config.toml
n_layer = 8
d_model = 192
n_head = 3
n_kv_head = 3
head_dim = 64
d_mlp = 768
vocab_size = 4892
activation = "geglu"
norm = "rmsnorm"
norm_place = "peri"
norm_eps = 1e-05
positions = "rope"
rope_base = 10000.0
rope_fraction = 1.0
qk_norm = false
attn_scale = 0.125
bias = "none"
tie_embeddings = true
parallel_block = false
extras = ["capped logits"]
init = "uniform"
init_std_qkv = 0.0411
init_std_o = 0.0411
init_std_up = 0.0411
init_std_down = 0.0205
optimizer = "soap_variant"
lr = 0.00591
lr_mult_o = 1.52
beta1 = 0.95
beta2 = 0.99
lr_head = 0.0111
warmup_steps = 200
schedule = "wsd"
decay_fraction = 0.752
decay_shape = "exp"
final_lr_fraction = 0.0
batch_tokens = [32768, 65536, 131072]
seq_len = 256
doc_mask = true
train_tokens = 241500000
steps = 3695
dataset = "wikipedia_en"
Each number is 500 + 25 x the weight over its row's rms, rounded and kept within 0 to 999. Layers, rows and columns count from 0. Numbers have three digits each. The size before them is the row's rms in percent of the matrix's.

# layer 3 attention query, 192x192, rms 0.109, rows 0-63, columns 96-191
123:480500532471508515531512508520487488494523520546511441456459475528521504486528517527536446521477473481519514470514498458506523527502487460496516525479509562492483484523503502530510507486485523525443517516491531501501489521482475505509476476526523516565461515524554499475488561514526447499
094:484499482512453493476502503497528502507479450527506510491511486491524474508506428504489521472481524485500485535519471527479503456505466463482501475540523500517482528474469449493478520479482491468527446508487472477542527525468522501500513503471487476510509464479464493523465469486498532500
080:525535484491469478466526474522522492512517476488479536486544492515475477512538523476493540482489511491458469512501474524449452488539497520549516454536536466473463515503519494510481462523495531502473426503469458483493503470491512504478493487495509486487529526469503505520472495486489520504
096:517478538496506484478558548561528459503528474521468488474496482537521493464467498464536516495508479514525485462530506469478507523492464501515528469498511530465504478523501502505489513462489503519511508557478530528519474469515498521524512482519533539553520521500512510517513510478517461520
096:478564480520455488590487515532498506451512520498498513519517488521507527483528506490507489481508519493550508472536529486491518526488539480522525466489476470474470498498507506520495502537484480516460474474514520502496499532445525471523475497514520493509499465522523487487506500509482466486
096:526525435484528522505462511509512466511501505487503490476507472477442496484524503492513511448535465539517501519479490509465497507460470511511490509505517486474499504535513534497522513524556484506500499497507489504534510524516505490453512482441551496543503553509515475460459495514509486467
094:532484503518530482495492530503475508551470510488483506509544515515470523560537515513516513500501468484541497482505521492539491512491500508526490525481500460498512538439502489463476498481546474503468516525503489526490487538500542505513484481479498504505512491475479464507473522511491539543
096:490459506517498535532461489510500490514487513476478517483507541465448552502503516472520493506518522531496488513516509480474515448419479529504521519485510508458501498516504518513483521523493491563499498483512469498490532443474493474470527502516489500501536486550490532486462485517527470494
093:550544504472505523504464510476484509517502454514548512512474503485529491527490520554496519530460526449523539444528491473519453528482497485518508527500507485535496470519475538523484523526490515500503436497547488478536460483479465499490480490532521494500481524510503487488496489510521519520
092:482538493529523499494497513451501510486520498551535513470485571494521519474508511489516507496494505460498478500500484451506488512491490504482520505496517511502511464519494502467486507489470471504495488495524515464508529519545515497459496524507541480475453471509467506561537521492484525505
089:488489510510488484509524531563498464492525561484503542500533478503494536435477539482515519503488488481481485482529451477543500498538542500483520496456519511519455489504462508499526522443487542486495506478496456526539479471537498514514477487480514517517474442445496490486493506468461486517
093:505505490512462520552473515509445527460491561521434510477481517512498498539521523499524471491465492538482471464488527483504508504464453546467482480518488482471477474490509517515460512498486498533486532492496460480490510486562495511521548490496482489503505554508513523485548514522523457434
093:487521514516516531520529507543430537481488545511504521483497480525475530451513519485491494513460488530508523506549448492531512469531542478482540481467512522475516450502500511468488487515486503516463521498482509507549520463497505480482466528498501546500514479484495515477474515509529486488
093:479492477547482504499548505527518494496474432489479536490500552472519491490540519493505507524495472503509514516534493500447480571457442453494535499514455477488531471474486483494513516489479505541508515492470485519528484499549492466449477527463535525502506475503503514519514514449498468503
098:524505503472516487468530497485507459501493499484486513434523486515505484516453502499506528483518515490479462529464524475548484524500524541478451499499496507510510529529465495493483484478525495481451544465521568550490484508517508537514496485495514539518483465520501524491483442499499515496
091:526508515492480531476496506481538494494502489482476532501495504499503509516520505470487519477529494487507449480495487507471512507454468532531514468473541451504490499500500493506516477520548480462452507478484492443460490529493516514517501469522511524512502461504521529536495502488502512462
090:525504491518507492534464551504513454484493499492494519486481494476502484459469501536538472524552482512508512463503498494524492501526516484520530527518492528499499449506515558486528504522513499514474474502493526477529477549518462548518505497565467529501523470530515466475528519459507481489
088:483508501461520539466511489525530467492463499531480512502495475512514544489520531532478485494475490494510504551479504533489473536496517494494523551520525471541456478491500464522494544506473542556470507478499550476498476482521530506556477518540477501531488497486458507482503504503490457535
091:531468488527508530533484512525481453458473471505549496482511489518446509500485513514484491541464471528474503491543512450483475508533554491502497482475528523516478471516488477475451452512456452436475537500490494483482539496513534512504459483527519475465508484501469495543473536496520508514
095:510552503487500474496512547534532489495477487460476542517489513495510471537439547496469471483490514488469518506500506535544476492493520511530468488486514493494502572451543490476510526471484484473514510486488502476497512517564574537462443484502515468479541504518473509523492521494486478510
095:498505522505513495468497523535493492509527484520505513501486511480467537543491487492514524492496469484514496482469521515467478488510526449524510515457483520511491525474458493519469499527527487520454484493528482516487535486505520491477438520463479476479533505471499536532534487533498499488
092:504515562518531498514516472527510477479499551471485534507502508509546521505535534492553509511502476489505527433505504510465498543513515510492491534465518503490505486518536472489499511476486507477443502507493446522468512537474507493488513480506526545478483481480481560484507462503493481489
097:503508495496508542482473509519504527491493494535498500447481501533482490501492523460462483497455549502483495540523548530503471482523532507507565511523481509485467459502496491511512506520511466493501503525537489488505541494484492504532495477487531503493522497547497472468504491513505513474
093:518516510501499529499500525499523445537498492512507492547502508475487525525502479523485449546478492480505543487488523458447509494490500514494533489445489509479510514478512504526480496465503513504491442463505506515552520530499460532486525536486489457453495498538522540483494473527501522475
105:511472508477493512486500491536504513486480515501522471524503517482516515522455523521516520489528465486471546537481481474452518453495517509555493506546522515482477479520520486514446461485486500509495519463529475462485482501494534481499526513501477455543519543510482483496497516514497530535
098:516477495498417490473483487506528510488514494478496503508500457490494567514521475459466515481509527503473478521509503520464488476498501502517521469514424434486516532522488493547481538456493511487508515530473501510515562506485482497497526503494496500509493504460486548519510471466516524502
091:490463467508514489440448493494543490494518544485486561507520499490483519539498506485493476464464497467503518514504471520524489515476518500498507513485478487523526491480518497515503501495525493475529501484510547538456511510499449483448520582514490493436515486504500495463482518518479556520
095:519512534492522533478547496502444478500498485530514512480506495490507492441466475482515462453520481495466476497521534536539520477513511488470484476517492483479483486512486474532493505507492492463465495495488490489509495510500505469473463472505500437521554474501525509535457516556511528505
089:508464543482526497530506494492525560517532487493466500496501501501495484477470491526495514473465488490491511503490505495481487512483526486520454489474469514480503494490478545499529492479528505508466505453507511487525492483513483499543492458502500493489530461481507519440489494508445466570
092:552494505496518479516498487551464467487508457451486525534515471523512505499449514472499513489513537489516480509487495495481505505495507481543466518521467471487518456515463513455503454474502493521534516490469493516470483502518497467526508508484486506522457526532504545515531472512458550473
091:519512493519453527493468472469549511494490517507466463497486465519491528515453500513498450463497527481484530518500498487517530479484479554483513496526489500481515457481469464461489473473520509512468504502477498485502519491519486544463478504540519509530446561523528492464483498523499523516
094:494488513515490455477511553467469514503473548558477536522511458529494546483504551557468538481527490476518476465511486509503514498488475517463524506521495518485477516530493479495476445518494460475485498497482502484512475494542508533473539532499476481518519520490494516564486503535559503486
064:493540537487532517504495514524471498462506556523506486469498483555504468509533480524496448553485482470487498483525532499486527522479500479510517515496503510490465482533511507508485507478467527504467485499538508518506500499465490466490469497562531518529490542504515506492475572505502457500
075:518480478474499447530439467514489489494482544523501521482512528501528466478514490522456507495499497525489495446489488515488475490526522492498515484469474477507405517497495500486501486462497510534544500483533504486483547505467522472474485513468511512470496518496522493548523499492517511471
096:487517545499472527483485507506440465480516511526507501537506471522528500479541499496521507495502548497526500532487518481484527512520476458482543497505531507504483498495510474502503531526447481483515488482509510517542479508469436463506477483514458484559492482544486486454507519469495509495
090:512497448537500504564507455487505509496477456543467487500480535485571517490486486514480446481502474523495515506470490489516493475499482508535476518503516526497448461491540526468500493535501523505500519512467530464478514500519497492511507481488493470509484525513507440510467499476506491482
097:525521492467543486470517476511494467491505507542467493494482488517533479484522509481483502514519491518490487523483456444518530480503510490501461445461454494486474503474496447526507459484499491526490474504523484502485546526533477510459544490527516465484442532515471545514522464480488507533
092:518454501482515476530480479481469505538469498536467493498458508451483474468487501463534477475506493463519469497484495503494523534513494502497491514517514532498524504493531518491506533528522488483484485459490532507523460515547482502543469465454514463500504538474497493531495523498526465432
099:504529544505486474480508518460482509501473501498503515501471468514484552499519531523506520518497490498517492481490519461473480476457499491485528542491542474507448468543537469478495515443524518503499505517541524524490507477508523474507509502467509490520496448483486519512498517476485467575
089:503511482541533493493533500540535503484490495559489506480517557470486469466535454513482538492465453516533491531487491521535514487494515520465485508463501545489482533521497471473470474513538535417500484490521437514471504532495469500493481530500517474519546532509487528531453503481509459521
091:481528484446514541476507472481516470521518490525545559535507506510546492489497470490507537479488512474521483529516489422503503477551496468523507484540509497526505517523534477507514486467519538469510525491478486504489457470485511471529488470508569519483471528514487512457505495513461510486
102:481538504513478515514480546514485456550522532566505538483441524496536473505512520498489471553529516502423540473546506520504510504525521552486489480530475516566506523494532494505526546508459448496511486500528490487487529500512519496509440544521490520449496501507484478473526504478479507490
089:517511457521499481481455532517515477526541491549476496458512449513486529521494496488486476528506489508490468541510480531492515499538492452497471481474505499480511477511487509517486436495505506510506518474499513493527557493485502494497504557513467456485490477499482502531451516487504467498
090:491498474478467485487491512512503526520455494504453548522517525531432471504484536518475543504485502481510456452490492503520475503475541509503486503489500523497494529436528518514539478536494462504511498502525529510508440467513530492541504479510459518462494493498475500501462473497481502521
092:533468486488539493458541501487484497506538481488474495530464557504494490505519540536498491469543507479504521508490485505509476507504542485489515537499494487509521487494487490530527504448474491522500485471447476498534449520475467509469501501494509476526514500483522515515514496474517526474
094:549474504477566497492493492507520534498456552459487513525495478474495535507543509497470524466513493471500491496503525473526475518511503516513487512488460477496531494541514485508464490505507481504467498479466506516476503476517491485496504508510500499512464516477479457450498486536497496506
091:445471456505508428514484490544511467521478533498469521486477471525492498521466459509513523485525499507557494441448451482462513551472538466485481513487525508505523497492526486502545496485513523512489489494539500458501481543514516458494519508495498457538492478499489495490508496480489520474
092:472478515491500522538542535479504536536458463512510488479476508482471470500478517461503511532530537500516538509508499500515505479479499536493566501530524528458477545454504547506455480489551487440556440520514487504501501467477477483509499493494488498483480493506538500512476498485532500511
097:485492511464489534516479494487502528472485460531502482515504513465479542447494520502518499464504504504505500483523464497548492524532502509507506516480499536529447489482489496483505492529532510495504461546470491482470500533493497511515514506509450516499481505507503528495522481487504468521
095:515458504497520530495487509483511517469502550497493486470520454559468520523515507503520419478459510480520532500503480473526459499498486486503484496529498501500494464521494533527491504456525469496521517506531530542511467487460466521502526504473520501568502525497471520471535517517537461519
091:471487485506497484494512508535477518489548483508487518509515501498501547495518499537498502477442505481546555485525501473505497499494532523515520462501484529481485478517529517511503515506508545519497501533509486505514499514516541477480503491489485515535510534531523505535498507441479442497
092:477487430449473483486524500507501484509508520466476480501465484509505500512524492467518500509529519512474469507496473474544434500490520500510470444539496448489496536475451521471536527497539513515501498450506522504490440479516480512490519520518504481496494517521462504482482480504510513472
091:522491472476477523524486490482498535437484496526490482512502452464510473467468492521437528519468509516478505479500516535489525471512522456521524509445482526497534488501525486518486489489500489513518533496449512477494524466539507553470533501492511523507489476504454491502454493463521474522
092:481491438496481503484516504519460427510483514481493513452534560504516510485493489509518513485522484531485512482531545496496491509479518469531512441466515470534530498525511496506519493463537489490520523502478530493518496489506468523480492486492514514479480504488558528427522515517495479479
089:497512447513517509495468486528459439537503492498506478499540497489498504513468509470486495529523482491493529491493471546509514471507518566533470457484481467517492502481504489482472492488525466471508480488542473526481466490540475477486491457489521498490465506494549511511534487495496496505
091:503518492486508499526500479516512494476490561522542525497503466475434533508522467490478502498473482491489488525481506488550493517536503498508511511473477491507519446457497508504460493476489495469479506519495487472512500509461489491532514496537511510508492500510537507516547533531455457489
098:494542516515515498505490474458488470505473502501563463499523532483537478490507471525502524476515533519506517485472522512528467520507465532455517510520487487507446487525511511502521514485516465522511512557500521504485497436523510481486517515523497504479480492520509509510571518468494502477
096:497487526502470478515470487526507474491508493475494503517522497483479467493517507579520529472568497538485499504483482504495503504489513493513533503486522520501564516534470457497514499468489486468481491517544510502492500471534477483511483484541548497512449487464519489468537512491509491531
094:500465504452486450500480431497514526487485505466503484479492541473545539519476492495443553492524494455508509511516535501508488516490488526494509521538479517557485492496512487489471527488510487525541516494467502515495468514540469468478517487535483525524495522503472481509486499519504508475
090:525502439430499490491532455518457490477508431481538524509507500537481485503537520512492486489509501504475528536531447494511476498501491514484530493466491483494483512497488517519513466522528506469466466500462487525501496495515513501516527473524502459475527504477491490472511517500510470540
096:472498498529518522476509454514499482496527452509523477482494526465518510495487512533487494499538550511527478481488478522512463449503487519498423488508487533504493504528499495532476464474501494530536494461535487512482532505487528517518487469478508515496488521524439511468484485503449532498
101:476539515517534474526510503467499482496500492475486441496499468502505507494436509509511511506528475497541526429488491492506464513503531545523517540523502491496493469487486528520500521533518499511497519462477505516504511531457480548461487493529547483482482531480480495480512505506527506483
086:483519518519502481525484515513493479529552517503488489477462503519477479427502499511464526459527483526508504532480528507495474504492519498519558453479492484500510447497472492483475489507517535473538466513488516469505526520457464534504504514469489482493534508484462483508512471495476501495
100:507522542503483531455529510549493464469549534512516517495495471521477481532521500546455525544469509526493478502518502446533505511487496476493498496531490520512551490489507498511493515499486511486454512501506519507511472439474480541485542493504554526525492524468469525461501497500535498502
# layer 3 attention key, 192x192, rms 0.113, rows 0-63, columns 96-191
084:511504501473509532513545525537513491488497473535525460461534494496502504482507503489574512530485477490518503483469462511515534512574453518542490517489516501473523491492441544497459493467493515507519517530499515532509497457479513519471488490477540496489475468491506480498472498465556469536
089:517461495509532471519500491495487463489521475479505529505550495492514544508469481497512512461498474512488532532519497543493497469501473528549483514512515470489506492533479451478454530532484504491542502486478505498480462523485513431509494493493508536483492492449464478496470512517530499483
102:475486501512497515463538509454518503481494463510522532488509483458479514549493482538509533534524492463510503510488517536443493465421468485540513465506510498518527499527508479488516520508516494527476504491511486480501538540465504497501517475462521487493518510478460516509514466519478506456
098:552483524491518520536477474488527478527555508495551498464480500466464457497468523541546490511513521504509544507503494492471560462518536494517493503529533468477481517522507534501511523488500502525496506493571471509533497535541509501485503495504529491515513489479501510502526516539503467498
093:521431555484489491489456514508499476503513528490494540520467478566512495489457516530476502520476480494492481511499542514508502512514473535476543536486466498502492503462505475507486468475503480457514487475533435483505506547509508506528512484488546475453456503494519555495478513485491479490
100:501521520506465526456522519452500533490447544515517481501486451468516452530505497541523530480490529502483489463496501533523517514473510508450475517492503519487513451495506524500480508509471471519508512505515471463516518507509549526538509480511518487501574455474490527500503457504483516495
100:494499530508479461460520515492529481516568486485516531502501478431537486488481508498441500515465466531503450473553511511511507476484559508499522492490470505548490516458511517503506521521470485481509474486524494504515520525503526463474445530508546498495478500488518504482559513531501483502
094:475474497513478554502491505457481526524486476531470492488467465478527490544528486478514499479488458492509513481470542527487470493503524486492521522446499469432488489536490537510545498466463501484481526517461524478488486485485498530522489528536497506514510485485541511510522482510547506527
097:499523507477439495486525515534534504478484520493548542469489461508468544522520541542500522534464482520483507494509466502515483493476535564504554501504495507561493486541510507539491518478506507484480525547513501522522498508501453486512506484479496521512499543485525510498502498514489487479
097:526468498488542503496520487536529493513475531520473485534504491508479482537478500524517506519473462531529514510489509476465493468504546528474491534526512464503477505467548525548493476454506475485520564512493538534515509472487513508507485436463517468512526500534482502511462473543483569515
093:527512490499479500480465508501490508523550501512475496487489477498484460506542527461517485534509515540509555468506504454494533502533487486503522506507487480518498543572505530518475482496539508513510507575495499473493555508476501484495513493498516471533518518550503477490547508545504501470
096:534534546495494564512560517476497512523472491549476497495512508506495528544494491503529550455526485520502496499494495488535492483511484503552510523456496488495489481476461492462512532507515551534437537500487542537455490498515472538498492521513491495449534470485500486492496511484507527494
094:520490511515533488507475479511555488510531504483488458493522490524499487549536493529545478507522465507536555450510521469551494515512537524486525467466523557513506515478516495527502542494487471486513513493508515474465443485501507523541504498502484484508555491492533507522531489489561436488
097:496476543486501500519486525546483520502484498516503508470492477467469501555480505528508543479491531512468459518504499510539507506523510479497505516525467491484482524537485507479502506489486473489528508554538491552482506538462504502497543528458493548499500521458543529475535471502555514497
097:486534472478536505497496494501545486514469489474485524517499532476535549485476497515534481521469462496503558480492510487520520488496464481495510530540493543471542500505508511542493551531510557540548467535515504473521514490513502471481470507489539496499470454524513474461487484492501494498
100:553493471460470515500511486461489512479469515475487508485489514504490459488472473537520506493452486492472489522439543532522478475471543458451484516498497513473516516470451496509483478475493537504528472502526489471508498464480495488487475556484460501498489497490473492495476504469484465505
093:508509534496476492463492481461494522490525526493543525520488499462498532476550513500494530463480491534506512500526503472454495464507461480479523458493528482472517482525509523510521479431490463485467495529511518466526508484505526527484470456478547550492499554466449462535517499481480489502
104:498482501510466505515497479538495489469533546485486489463496501510504506506549507541566494520533492471540551500512521456493492548521534489476526538521527538501517489515516490537519483455524514517491523516543496526526468496504469536501477478504481529574506512527560544499501539477501500500
115:520523518495466505497547471519545484519503511524530505453511488522490520480527532520525489494497506464497533522450511477500502529499511524512566543491527530499487492516481520521518496489514537535511515534487485486492475479490507552543463486525470492520498510531553553509537512491516427488
093:526498542527468499522507479507495524493501506495525484463490496530505503542527515514560498522468504515556546446473468480478474539533533507509497467467513518461491485467520551495496514503497481529463489555542516491486514468495512513534487511518522518507491461505516475520467471510462492525
099:485510566506493496487494521464504417511505517477552512498540484511504497537547525547531490506504526456541514486539476504499516492475502512539516542521530467514497466545492445514486481528497512495479527492492500512522481518477483520500542502472471513516509512488493474518507526515496489487
092:513491474477496544487490503440467525528464496473523532495488493492545464549504489502475492502483480464510536488552495496525530532505502563532518503521505498471479521493489503490487488472489498529478473495528509490524494475533447505487502512519504491521517533514499467534460490467480488487
102:529512493519537494468511519474491481503462523511491474535542534500492505514461490464463488510512512484503497530479487500487459471464484434500500478506500512475512475525495471489502501499477489480505510538496517506467512523476541498485477522469509469497459469482522524581537516472462488487
099:480489511525457528529491546519501477486511452499543495472551497556465487536492525528505501454462508470516497520496482519496496500539510487491486486530499524486483514524495510520510520505509463487516511503502467486484488475475538530509505478541509492524466541485499553544469525489513561493
104:451461531479467510492559494443524479487554490515522511477467453544497513471553517555480536480469483500538498456499454508477510538512489471495483462494508502527499511499492488512507517527518482492497521520480503553503434504487484489516489467488486527481498498524506536542520486493547511486
106:516552520525518522522519512481449486490523479508491495490471484468461461472502490512504490531496512473547532480514507505529513508492481492466483550543505542502520478554471488502526437480526478541527479481488498532489462472520504480484463508467522486522495505488536525529531497499492500500
104:518451547475517481489487471516503559497524486494507542484481474500493505499514549508502500544480511439519536472492504492474472497496495513465482546518504551524546485542488524525512510500537520477489483527506491558481481476497527484466464443496501516549501494483513516496507523451504479494
101:470463497505478492466441557519473482522467489502486505484516521531524500501535482475507525516481501486513505474507505507445509496474484473530517513495485482517535560490526519482547510542516499561543509535519525506482529507501525527524494468499495490521483527501487484501536466464505512536
095:445506487538487513490485466488532471503490499517557510518512490455540474518506467467483543489511552488508485453498501460522534482469516504538484526452494491498505488487485523532428512502479504548503480542484493507513505511477499480438525488500471498514497487487522504539490518482533532463
092:510507484519472468469488466488487518494506510516485508511447500534530489542529497485471485444496475555459516498521488527506502529471518519513444497503475515511474489519521547510495501500480559491503554475538495536501525538497479459537516521494507524526474502526495514481532534486491481503
093:491484506502509512486498481491472507473494475495516530512507477480522452494527464467488509530495476519489525448509466509510471513504560524474497537561518525473538495477506536488469503498515524521493489499505496486480489473457515541533511479497489534454514494479484508487454459473485511473
097:520496516500550563469504488458524503489531500476452516471508471526479517489471423514528528538480503512490475455513485487520526497537516519501504516503511483501512525432539454490501537458493479477446473501492503522527514492489439484521507512503512504513503476509455509474517520500490481537
137:484495519502518530541511508520518528505502529509490445453493471509498481491499530509557460524508481436537519498470495493501538539527505505514519540489517547477510479504490513530509481512520520544456526514487506518529507479473448509533504494535476504561503521513545506494519520489529459528
100:518479476482531493515454480533485477509481486446502496560521509476470499505500496472475537501546512523450484518497473495530506501463509499549455492444503497488491519515507439464497517532499473497530507514499511514477473488509548515494550525459505496453491460440480491523518493497503490461
105:570487489457465466513513503521523517513531524476428452498515510487456537486490455507488492524483488495523475512449531496494489530506529482466539532487512524490515520442515490526505493505536511506500463519473509478513518495531472492519486489502438508497515477521520508528491474518483465559
096:476474547488486483463530555529511481507505480500511492462499483481463468487492483495539529479472480530511478463492505450528494501528503558539517501513513503486510540493514517525504512482515499474478526487525497471537503470466490465461476516482456491488472466515465542484508498524504507505
103:501520506540510505556484499476481521529468503471498530510488453479508493506473481540455501504533491530512495510495546531452463529529502524519563492483517445475498493517501538519522534536471476511507527502501474520551510477489473493488452509462498527481487501496462522496492512540534495470
100:460507557514521522426500487554516480477500511492475514495482504510492488498540471487531525505467520533481499452505568528519497497485491512472521470473478493487517472472479461476523542531508467494481456516505525486461513516477480506478466519521517565508508484494495477471490515493503485490
104:490520538468508530515520510500522468537497459500482470495518527473496487499480541524510484501546480541467527494496496509521540486505502501504493478571513512497499516553489464473474441507456521507524493468453474502497508451491532496540514540469483471528504483547486473511481504520531502495
089:511510511475462461475490498502488517507502501451490499535482501491481513542516525516483509483493552516542490490492515474465481498522502487506523534479534507463494514487558466508537519513485519492554463502507503474526474529522529523478503493494502534507533449491473482484553508538466490529
097:500512463501481471501516535499491506488492518458510515527519475466525555495510505485526472535496506470501546517511503550508487502523536533505525516497495483492483492476526482503443538500506542474501476492488479502478522532591521512463507486531517462528509498510486516503501504529521488464
104:488509489508512524502480522456524567482524519517513502538485494511510495515489472484504527536456484465481506530500483508454467441499495523523517512480502504485503548524516466501450486514517476481484480509483576480468473508518516522491524519523553555483468494515448529487486505481551496504
096:513557471529544520493478509475509471523466504514528470528523545454511493538505490503479509474513503502532467476486475514455492490478479520451473472479479508475514509494514458472513482524499500468511521513504509507508541458472492491493515462430467479484492474503507519509522494547525516521
095:538508463517494444498494488503526515485531444495543466528530483491523519508504498507460502535493481503475523516533507493522478490522491480454532507513483501498481547499527526537484552496499494505536495536486492469465563524478510521473493531497453516452491477519495442493479495507473518503
097:467467496517482526497507492521510482444494508488520489535519489462513458484519455533496462555488487521506443507502514530526456513461503494521514484539510460520501486487558490471453482482533467509516501511513478477502454491503514505469531507489486553488504471497530478455520505491508533510
086:449448491482491527501490504452475514501514512527474477500513508507537485454517493486512470503487475487477493490512487507442489476482501507450498528486548476502450501517514493501513528481527530531488467544528518506462496465497513515476469473488509537468531528502540480508534503509490521491
103:445509494466520478555489492481502517526494469475517466493471492473514432494552501489489488512487470538482475478491500500512509522506454513507475497513498475506471499549509482492544545504493487446519481481513451520519540484485521501458502497483450525474536462482461457522516453489493499474
096:523518527484480510497500485465522487472503513455517467459516471546480504527500509480497472505474490535463493526531521493490506488516528485430482473468503496511521493484515537490479516496469492469492506477474518517517522516483471498529457508531518473550478490518469500516520471515491508489
118:490487472496498469465483487548477455465498473526526514562489464510511535515502477490474545492496516524491470486519541493488496466457514501498475458520487506481504542531481468462507516499491487452511488509481522494501517521533518464485507514515491461466532523505462532492482499511506495530
105:489504492541472448485512462472507515493537450517506534520461489497485478514492486524474526489493505511495475476519487521484481484473527545519483458519535457488492522509467459491538517530463467476503518469453484499497516517514497472469501467466500457462508463494490506536482515522455544465
089:535506512540473476482475498468451461449481465495506521524503537498434488496529508513469510540570507470497513524475523478516464519480485496480496497510468499490492504513480532525473492474534496484510468485512555511478474510427484519533524524495488537495544455507492521467508481520509468499
119:534497476534493495509500470489521511509489496511492484465494524502513472515533521547552454497513458477531513513478505489525520531531530489509537538472527509475519488468512536537487493541499522531442531520481500492526531504517459532503501491525516530510511510539521520467500538506511470442
096:491455503556477558504494494489493531504529502444471489484504500530471499530479491474497492485550514460505464444525504491506512499502514432427470496473522488499487479527482483470495477487526501479510493509519488551521494510476478509505514490541491477499568485511542495495499471455517473532
102:499507456480504465499525503469524537497493487500484512500472474468515481535461521444496514483541522515514463523513432516488525452466484479513487527493487465489520502469523488481448493539484501497499517506518477506500509513537514485444542507512484525433462525507423521526509441501494512488
096:556496537500487518534516471478548570488521554532498506459474500493484460486505519467546498519520525545533488461480563511473533506494506503517502495505475492530476508488506528553504500502520537519458516527483540502508536530490461509512508524487482477523543468524488502473511521494531493534
099:523493490483513525491554459504501502510513501496525526529492520538527505534525505478508502486479535479515456514482512525464514531448480544437480515470534539530498548528526526503503508507483496485483491477510518493492477459478564491519515507441509507452517463494495477505518465500521498483
101:505478465469530483483500513574509495468474531478470463479447476525526481524491520475546472499514507489517498533515490490500565532479482483492520538521525517504534465526509537550500510479532505484516501535523468483506502517505497495521498522507500490488506493525524470448473471501494533483
105:500526490499479532498534517511512560517508544487511463494510465528493491469528522462536494501524519508539468491524489479500526464451507499491535485530481508522486462487479497527476499495518526475492495501520508504515509471521524480564479519494488516518545548524493486526497507452514506462
097:475500503499500510491520468502530530484511535528473433493455457483508458447473486494500469502498471508494500502492482476515522534523500453528495492442494523500478480508514532477514455459521485477501485504529533501505508465495492465482503474537513531510499468502507485478488550488476497485
098:487518441492519507513495488502500482487511549521473499506477529525453532482462433522515511501496515494521458473526502468535515516496514504520494460467529514523519477453456513531507518488473449524489534487462511527565539511509446485514516507505493504497456521487508512529518467490517494427
099:491480460479522524520504538494508486490550509529472477450507496497522491485518519478564453524496473499536521484514466481493554514511524495528514509567511486504494444510489519529500498495490521502481514503468512470557513495511464482479526449533472477523518460486508515523481514487508474544
103:504477489499472533475492486485501472492519519491522558482475492503505537511493469461433521481518458507501507531510519523505502500489516471476496482502462472537480493483514461495499477508510489455505476458474412526486513531494538497504505502468509485466506452495431499481444514500458506467
095:511523499532488531486502520510506491493522492564482487474482512518458492467511483487488488534500466544495459492476494498495484498497496495478519534498521474481512514539484483533481500500524469445492491467482475511478468471522461508520547445482503466502521525527503548532533503454476484498
104:508497480528527506490513514486515523498485459494483495503541502503484474506479492491475497496486524497505502476505494532485481540461478505502466527486494483526540538517513461496504555517516520473518477525523500487505501493550512510495495514495502527462480446478509520493470553516482528473
# layer 3 attention value, 192x192, rms 0.138, rows 0-8, columns 96-191
124:501500507529516465486499515519488522489464473475498489528527520523471488454545480492495462481532493562459460524526546514497549489523511487510489480514509536507498483489514440510522552457531516485513508580520518533541470562478481490529490541464515536496466500530486476508500475485516529511
109:484490466530521511539510481511493468489554447545461535508489474552499525478529496493521478505504474463526517471493463505484448503520466461493467491541499470507509505505473475502490515495524481525547550494475491496478495526478492522495518506480473490519538495489476513496504474492485511527
120:519495506490474516529527515482463499483515506483506510526507522507524521536562505488468509502510525545447497466503493463511517534485488525548496551465503534487489480489530446493508462482524496502481518464503531461532527527473489460482566481516511510528470502512525500481473532497474475519
125:492453438493529500484508537553491512539503526442499500482495479492476520498490449492504518440472479501508538517505524505503495488494487514517501523535484523494460560522512519494507498526548516519450516497479463493446526508529507560502483523512546497525468475525499547499465491554512497520
115:520513523534501493433565488470474506505506502523497492499536480495461494492491529470483566516499535493487486497530431508452514487506475525457517498481489479505492488517507495520523507508472518504455482477504492528481490517479495459557538511494525565518454494504522511509507512529546495485
123:516519528468485501542531467544489493492491493521464484502464487501482534537497522495497529451490500491538545504534496479495507494495480484509529455504547499503505485478558518483500502490507478484526530512494543483496513506482503471511480497540518513471496502515498564467474479540526481489
131:527528522488557497479500491483500490512522492519546532520436499489499489554481507493511526462516526518504511523522520517539467520524511484498521519482526455500475516514557556521520494511506499489470555517538530476503485500486461518485495507520507473493519483493467528513490491541484521498
122:499529493481538493463511474529491520502526559468492522499491482484531540499465488503528505522485495523475461536504498449499501503502475484450499511503475464531505537530539496481471484508498509505497497540507466484487480460492499475470516488519508528489530483494467480478504486530515527486
121:472478497503468565469512476456556543550534515502531549484504505483457525515494493507511485510550495508502468472497496519468490513507474496509511527473509464497482519467493463481532470531501503483450466472503461489455488515531495516507481584511453489495446512455452523478473525503491515511
# layer 3 attention output (transposed), 192x192, rms 0.192, rows 0-7, columns 96-191
112:498490496489517486535541477497466475473500518468470527498499525516510496515495504520553527471453481489525497503512508501512486495499511494526477501513513480510558452515525506494473508549490506529455492490498464523508505522511506534503482457500515478544495477494499462522559494472513508488
102:529477505503520471513497512515492535577569495479481469524521475476499481510496469462460572494480516494483479535501536499518525489507487495507507540556496538489519483518490498502470530472498481533520518490522487485506520501494461458467493484509468494534497492535514518466503475483483524515
110:507481491504498522546488500468509513444459464485515479529511505526476522507509553483434449530476509546485494504505489522500488525498502499538491504500526554506471488480511504465476499515501477456445494498513498489479510508488493511524469494501526482528510479523506449519509521505485527554
114:503490453513552498478514469482484481481460496496466481523522499517572508500472505528511505497514502515497464541538517508481504428503508488509489512527504463480504529483485523509500502544501475503488492496490531467498485489471490462481510477507468505479441507497485485474535527435493507505
105:483474481512477502505521454506487487465474489495524525463466521497537534485471494459473522524499478502524493510498504454489489532541495538493503502503485513456464495475510477452506504526506481463474487484495468519470480531471472496479503535449496454485470489552504503520471486542513538467
107:519502491528498540502500475475488526477479525449480460487476501524500513535505483527442458510489484481474495499523542493502469489484526499487497505487498492546518531441471497477528467546509459504513498509492488462486539502498540506471490496530475506490517499482541566493471511466484476500
119:459491463484473504480520516510555509482506488505487497512479511513504512482526503489496463506529504551506502464554554578488513464496470543490532492495507455497480487495482479511515500502519499518488532518524484490501539513493474443514571496493486519475518527477463525501526527485527530493
111:489495488499496508538536515485500529516544486497521480471483509504485514547484509536516511525499509530488489520500512489492514525513508496471546493505542551544525505508476473481461497500522506488476458473495444512487481500457531494466537501515487526424486491517506497526485469485538514533